python train.py --n_layer=10 --d_model=768 --n_head=18 --n_kv_head=3 --head_dim=64 --d_mlp=2688 --vocab_size=8192 --activation="gelu" --norm="rmsnorm" --norm_place="pre" --norm_eps=1e-05 --positions="rope" --rope_base=10000.0 --rope_fraction=1.0 --qk_norm=true --attn_scale=0.125 --bias="none" --tie_embeddings=false --parallel_block=false --init="trunc" --init_std_qkv=0.0259 --init_std_o=0.00473 --init_std_up=0.0259 --init_std_down=0.0031 --optimizer="muon" --lr=0.0175 --lr_mult_qkv=0.4 --beta1=0.93 --lr_head=0.00439 --grad_clip=0.5 --warmup_steps=95 --schedule="wsd" --decay_fraction=0.617 --decay_shape="linear" --final_lr_fraction=0.1 --batch_tokens=[65536, 131072, 196608] --seq_len=2048 --doc_mask=true --train_tokens=955100000 --steps=7706 --dataset="wikipedia_en"
Each number is 500 + 40 x the weight over its row's rms, rounded and kept within 0 to 999. Layers, rows and columns count from 0. Numbers have three digits each. The size before them is the row's rms in percent of the matrix's.

# down: layer 6 MLP down (transposed), 2688x768, rms 0.0581, rows 1166-1212, columns 320-383
# up: layer 6 MLP up, 2688x768, rms 0.188, rows 1167-1212, columns 320-383
down1166 092:606534473461495496506436490425441492460479531478568507407553506441472524508419502555497411556528470555469546449522530537500481531501483494544529465520486540519457569529505498520581412523590430
up1167 096:477477529530474473507538596563517493550445523509531481468538521477531549504492547457406532595548524465546527433514460448572516507442460503495507588437532500564443504506507533568490483497504539
down1167 099:469561502504442489442496502504531502571491494502542468545524479452432504572440519558494517523486426492514512462483443500475503455561470514536457522536536555573482494539456538516505579533472497
up1168 096:501531481481509490530488556484454509526410445530533527518575539469487572555437523486493528561439501443474463484537496498575471574518587497456582477590571530499412483511456384556535633486558568
down1168 092:600568563447519537543439512493454529496486505524552440515538486535523594461559499517490468448484531488524519475523484504524538542492582525547516511475483472430460428452528542476512583519512534
up1169 097:513422517440530528484454487549455492435538476460462496518506545512526447472510501576463580478408529399512539524500507545517563543540541495402534521466479475431481468450466491525454489516485460
down1169 097:498502601477481513540514538540472524487494523498515538573489524463528447555412522443574482516520524494514473519440513469549586536505508483490529552459551554446502542473484531544545522529499478
up1170 096:440462532474505534432479455496497570461440548442501500567473463456414482446555538451488485439555457486515530441509495475444520536483499622535470560512531476569522427502505444441524450544537532
down1170 097:533456462469526454503393504506509483491504513377529501450575497486481476486483475539526500534474466531477520426467485457472542517526571551474570528588480539465481430515552508463486552447516518
up1171 101:504482447577524535481531535523474521522440469468538546498479418528535513496508502472509571490543619522443500486471495486559447461531492553567525496528512544533473526534534608523518482435531558
down1171 095:489521503498435537422461543582479586482504413515464539518494436480497475430571552541505458526476506529525482523417518467520496543474438472471510482457481504541523443550418497514525469547493561
up1172 107:451436567503429467556556539470465563413529443520475552534512497561512485395509485504533453541494487511586468454494463465478453531552507550453390492541519481523417487446517500581455447571560496
down1172 100:431479493430491544503524522558543552468535553532513485543555529456484517515491520486529519480543436488535450427548493569495529534478522494508555499576536581421480522470439503498496411541391533
up1173 094:521558503546514495455419557530464506457529492449468495537454486518452513501526502417538494473521508495548477419472489511487557480496503461511497495535566523540511571483464508523447480589468489
down1173 095:489542545423532496596476553462534535509495491506487472476545473502515479474494480419447509480553501500458519509460533524518480432459574509609507463476447453513465500527503468516410482500500513
up1174 092:430515479463481529473487514500493581513494469506445506486518459500538474537470589410479516536444449511543484535522519456459510531523537532519494532453535533483463459546486496507457484474407484
down1174 090:577516494523502502483479551577547505557501505579489478566492543546460537525546523438504486456528536529557454508508461420497528511550560513504544472509532509581386463432506432467496564502471532
up1175 111:541509537485542465512487520515512547514563462469526499502564512509435555499511539449553579582503474552559489577495509521439540475444489535516493408563531517457523502560479544459598485439618471
down1175 103:524499429496511505479588476470430437476529463504496610433496506448545545551484484588560497513548562488493558542506547501466539473463508472458471556439458490460506507560443453494453542492454432
up1176 099:497516466481434502577481571470514534544524518474491453520547570547529537540540521452517495409470454436492483494526467521450523533495532541453474531427479474523542519500526488498498490452453467
down1176 097:498476472542553563506488504525453500556506550540506453522491495474505485484503411549507574449452567556535599498568541498509502604513505455470486461475519584488511458478508482489536526473508410
up1177 100:497479472519542465466556479596500515479421483479445505540521517449537465543536507579488461550510552412411520496434512509491464514471540491506524522502569512526545515460558499505474523586524451
down1177 105:513526458412543487438466469545492598524523527458537477482485458502524534503493420535506457497476460517481576531520560500454485547444562495452519488578465451503376452486496538412535484463574451
up1178 093:460448474451445488505425469459572447478495572527479479552501514540477504500521513541515486495567555514462547433480459478547429579541551514513486505421530377577517484556483480509504484485498476
down1178 098:460518497571520494479547512473535504486509459452507542440513492499551469386483530487486463554548546415503474450533541519547467504531493510549493498442487531521543557474449487513435471515433433
up1179 105:477490516492512485541469467474516518467433525488536443482617466497484496458520490500488508513447490511462478562463491471481487505459446511544481581465570487505528578545454523560515417495466487
down1179 104:561447531486581550529495460473583447427532483542515538495498517543460478472548496474527487454506528444560498517479471494487506500488478496567529503412542501566477605512499488520474531447464509
up1180 105:412560461539495451508499549421467517538535477546484475487553522466403562514475470517466488507455502542466495544508462516514399526523580583462504514551479433561480534588457531458437542531563473
down1180 101:413558533454422539496443502537468508503473465518522510469480545487501471476493513473476466506509548492481457469500537431459459491463489506510420560498470490517544504516522492473459514521537508
up1181 104:497495556547446493539466474450508501521465450498520518488466466458487459452486459495472491477422596442570435502507448476518517502526485519501487542472497548437473510475587449541459542444561499
down1181 096:495524460506531563481459512535443595501437510436507542543506520454492477427574410439485483477535492543467500441513502525476514553460513490535499522512478591504499530518500532509461494482459515
up1182 086:540462506464440532548536522449457561495456524536475517522518539462469532426521452495506526438497572458428573527556443576526481515567459471465530464531487561519498531594449491508521421528572452
down1182 087:547509427497483536460544490465463454495497584504417518528476545512533553488482518454498475482500571489451446466533486501545526479483523543499461420502561464537546484486543534531467518559483475
up1183 095:581490514560568487492526500437484539573481543529487466432461518435442481518551516512532514439531475472428465495533445468472529533523521494436519463466496464476466529470486576549580515487469534
down1183 095:479522397542469478481467551533533533529493496549490564466550468480437502472459468542456525449537504553473453514518450605476557500508486491529501498461487492468523557522501531466491505540516502
up1184 098:510479547428473517429544550444478468528483414427531485493484455427472436457609504461428557449525443494476471460506476601548476520482530500513456515442481432484547486564493499542563529534556425
down1184 095:536473482558374490410441496464476489576479516519532467534510533481533568560485540487578465467432452501526488427456481453480506466491471491439512594438529529454523480469519497469399559522443499
up1185 098:490459530510479448479536416530506578496534538466425503536542493542451482532479498492532450502437620615543512485486444489430469533486482435472514492501507475415456551476477458542489468497501477
down1185 097:505593558485500468433461537524521469544537467576484528497576465543533471503472518518542497440568469541495503439529509472471492507471490507479467525546479514477469535514557474496476515563492491
up1186 095:492508529470463524574457528550531448471477498529476527488484502565529516487530530485494507600542562526509507486574492559483460526522420495517501505538480465506497492461539475481561498532470565
down1186 096:463456533535548463476462487561477512450498463506512498545508451515463452484536521473580444569507503442423467518418440510443507549509489412527554494471569408458461590586505472480519561532524516
up1187 098:464543498440518536457461557534480494511428501489433515518509428578424536503511498514492527514457507552483499500521453506517593485524404503483510531511600528520492540440503471511523487508461480
down1187 098:454465464417469499507432548521434497491506520490544564540500510477443429503495509496463485446540484527470503502521493543518511452575526452496484524468501441509546541487518500511426468470509470
up1188 104:608442509518544483401488527579421404431524493474482501498537512614476495516500500447538567553463464518461565475502509441537481528474545484520493512473476491533512529511415495491544492447552521
down1188 101:489545544486514547499458497479517512483484505529502498506525434502509496470450484438532535550478489447472515483484452476469568584426587501515482468515510509496499491484428445513479422524501516
up1189 098:486531491493520441489465506465547575485491435470491517471485560529540532509435534576496432472543526499475544442497461467489476453584423499503509518536615546543532508550505554505470486454473510
down1189 096:480520480479494423506476495468501530530511529386498476526503581503588542517481433569480429462445526496477504516511604512453511422485475507483533494450489548529460508504475478471519462482524481
up1190 093:431559520509463571506438516396543460472501515488434496477510488460459458551507509558511593550456498510485517510573514521492492478533507583518486524517525474537399513580581458547531540487512519
down1190 098:472538505516561488542495513554490497489570479533547527535467460540526490590540473518458524564545450461557490560555414507427551439538569478561527505480573482486486439516493446513492527464470430
up1191 099:509505526544527479475526484502567514482486426543474475522451556463544503508514552516498517455447489475538462490547449543553531534535424483454490432546551565448443497566465538435420544481537488
down1191 096:478523515570480560538519519518496444547542449450542514468501495506453573512440528447572510501515532523556470469415474421479449512506503441527547532469450492518571516453459502485612476512523519
up1192 099:486558479589498447467443469481540504514588564464480552517457556505462555496486490506512508481564563438461453528418542533521466487529563514505521408471532420476486486460459496497521491561451381
down1192 100:476530515572561537483484444498521558547457485536479477472566501558466558469523514543471480458497494586549429476503539556461501490523499506515476420544569468472451527479526510487429559466461499
up1193 095:527474534464504431499571515481523464551495505521557504524578523485500497527540472530576492508517491541462567575510512497540514410500486539530507471499524463523515494483516428472589508451526476
down1193 093:492421502565471579563508454590469503474509463539465538496536466453480410482501490545509500493438461482498523479473579535556553534447507428551522525501458429464494489513503513479391490486531480
up1194 099:443432444483516574508456531433536468545516447425465489571503462450445502444489585476459463461549552496479452453466500503514507454510503534447494456516526472466466432519486499542431540532504521
down1194 096:506463562515536479594509566452378528462484538577504506535476535530520547433564500501554444503513515485470484488533518476546500456486499475517560496517531466464437489484496492445555563561413477
up1195 090:548601485439510519514478563483464435443492455536449551547481468527514512454506388458574503534489518510488443511493569530493578497454509453496522480519500465545574522539514537537527521510465499
down1195 091:556554432577445559519459495411508476483490501525419524464529524570521528429461478478577498472496482480547477371507482526479449515487453434454526504517566497479550556519494540415517432548457512
up1196 103:468445412504493453533485497470490504452612503491489539539528472544531436505482528534477510508462497488498514533504503543472530496523514472462458486460479465526463517440580541460468478513543519
down1196 101:483496495546507479461508452457559502527531491544467433547469538501489485464530446474528537493470458505546510553504513477473559500494520540566474437477509543514508480489457549464472580520580469
up1197 100:478526439485492486553418528490481506524503509461474504454544497537442529565505525599525578480495496476497488534438504497484421543551500523490487462485509528507537497510427379493606445513457537
down1197 098:520460497507447521497476501514515459447578450523538561478568550479459524473535547486534518452538513432564508550440455483443543521518464548419520508468532561528437499438482451477542554556486467
up1198 105:433453497497551502519558473509509514515534500479473500494562504529539522460541544477564482487504451561511469512519421403532504516499565479521562483538499533485439481504531422496519505464539558
down1198 102:495491540523503485537526454432493494548507444494443481488505524536458457479519547525509517434505514497528525460532545491524465414573510478441523507474459450536417476440477536485465599528516482
up1199 101:496482548488539455420495484487535526508429507486507492564475448515445517526529492550511551483471522538545506470434448553423506476453480554468486499515512548505481464460517460470493468523448472
down1199 096:484476470532509492494534538594515463511417426492548523466495514476442529524556523498513484532370459490499469571460527485547511477484483461491519514600532507519499504450500464469429500507469489
up1200 099:502492501533496528504548493535458462491542415523506431484466505540534479519475515472500514498509530468565502489527473544474544473471508604533439509532511566493496477476462556508527498551485527
down1200 103:514533491526612445461533449488535498482463531479548510460478497560460539453536517476462475488480558459442489477463527556518444540522489421455523541428478509519574476493534484517415496537446471
up1201 101:534393480455489563537443479632516493494576562559525428515488481436470540480531464526452532453515475517483507521518507606544496502425567490514481459468464549530541488492485520455552465514551513
down1201 106:613529568508490506576421590543514585530438552517540495509500587464568420536473526525464572467525500480475428455475497498492524492557507485509511466543490580480571495534444407507570515506478511
up1202 120:547448473476487509536555445501443450474494453515453551473460552431449484465498449518565473504515473507541552542504519504496571500593459483474504501512510511522497527491433510485562459499442496
down1202 107:495526421516490521517463493568463541433501480504458483433454478428525530466524518515506488450469455463465499471497539511506537508505516549479427546497525537468458540488532474537536512516512475
up1203 095:570506539462525485475497550433503497549419525546471577484488472544523519484462470559473532524475461475499515587476542502504542539442464498549494469504455545426572517558501501476619521464492547
down1203 091:500486471495482423485510428422522510511468551568522498510468499491467614534507483512549523537470475531429498521585492507452466462514452406573537471531514528436504409483483488440528479569450579
up1204 101:495505477518507494504546464498550483543491419518496488502544468511542445556490550536465535437471500476484452457509461508476543544484494552388526448518465524481489437521560455474518524497505489
down1204 100:515488477527555520548548523448444522429500490492575473519486541490506468517545523494452591506539425521506538481514507505509491437522502475532560476477487430522524484468486525587538519550477514
up1205 105:520473524537526553572500498518491520468478503473450547509502474501560531502530502519470438518449482540497463419439473539545525713453530565532520448539545495458527448520478521506494483531598500
down1205 102:465572397506496502591473447508529434469603457508499522516494510524416493482433435506494534459537507487533464476477485523527524523565477452501577538482503494458544464418518459563480543507461504
up1206 100:482489469454522525450453444411455501474527408491472471491505591440484481498514569496453585560444514504444519575492410493514526480475550490511461514455525445533495623482516499494492549542517424
down1206 104:579495544493493518453522531410415443489575496464528381523475487492501502567463536524555484494480417502517535561537450488505518450434459449488470461434481456508542529432527454507485612461449479
up1207 101:443495480494495446564524515464525481460485476519475446485508501499523549489520484458492540474515461491408475512472458551440536555518521493519497465515518514536477501516480449467499494462498572
down1207 099:510497465549558467509475530491541540462485436498507473467484457456511474502525519568535525525529405462427507533514616463452525433546551617524526483538512478452508509435517521495489529565517565
up1208 099:530532457482522507489502576507476454490509459444458555532536555504481514506475511484519517536455591518572520517547527550539512474492475410555461561536488494510512507500446555480462476489589601
down1208 101:592499527590568519413519530499502537502481479463523582482490375470470473430549517483459570513552460510458566536501515469443464532435403494524498536537518476516496512544517535475499492466514604
up1209 107:526530541360524526476530477505482544508588584483452510471524481487432466527474545472472463486516518435493432539373501464550531505471486455523508512532497510552423606539510471539536473550492523
down1209 102:450530506463497572487495530439469470425502508558484587566428489406476465559459510582495476468472512467484471622499543492541503503547500448401495435549557516515572537467463583485473462506502530
up1210 109:465485474514575466537489481550503483547547478516549488490514451455476425475467457532461546521484531504485571497494521530539540434581522509525522592479447562500476524405492530514465454474579527
down1210 115:571515493550518501515474502523509489499466561542523429531574536535474489540534513402514557464565464488474517533478544534501466499520483385510429600531589452511493446522538563440559463461520455
up1211 098:523520517513557536518486496502504567526484532532468460543530476447502518492476445503488535540523537503462535551537482489511523530454487489511461483496509558495509477481533534528426487513527517
down1211 097:467587487509521542472554390488434497497506513501479526466409549522520488499520470433481478537528484512485507466495490579547462464450507540501534428466470491485563506502553438461494438464452525
up1212 101:502578498457538500467539473405477507539362553514555492485518537572488438563500524444475423464438472433546546551521466529478512507529504501550548431489526545514541529482493558481579506532495545
down1212 091:564468505524500467513489476456503551513498546511529436499444535457432482543453536470525543443582530504489483562448510583568432505498444438471528499421457465536482497454533533557497511520470579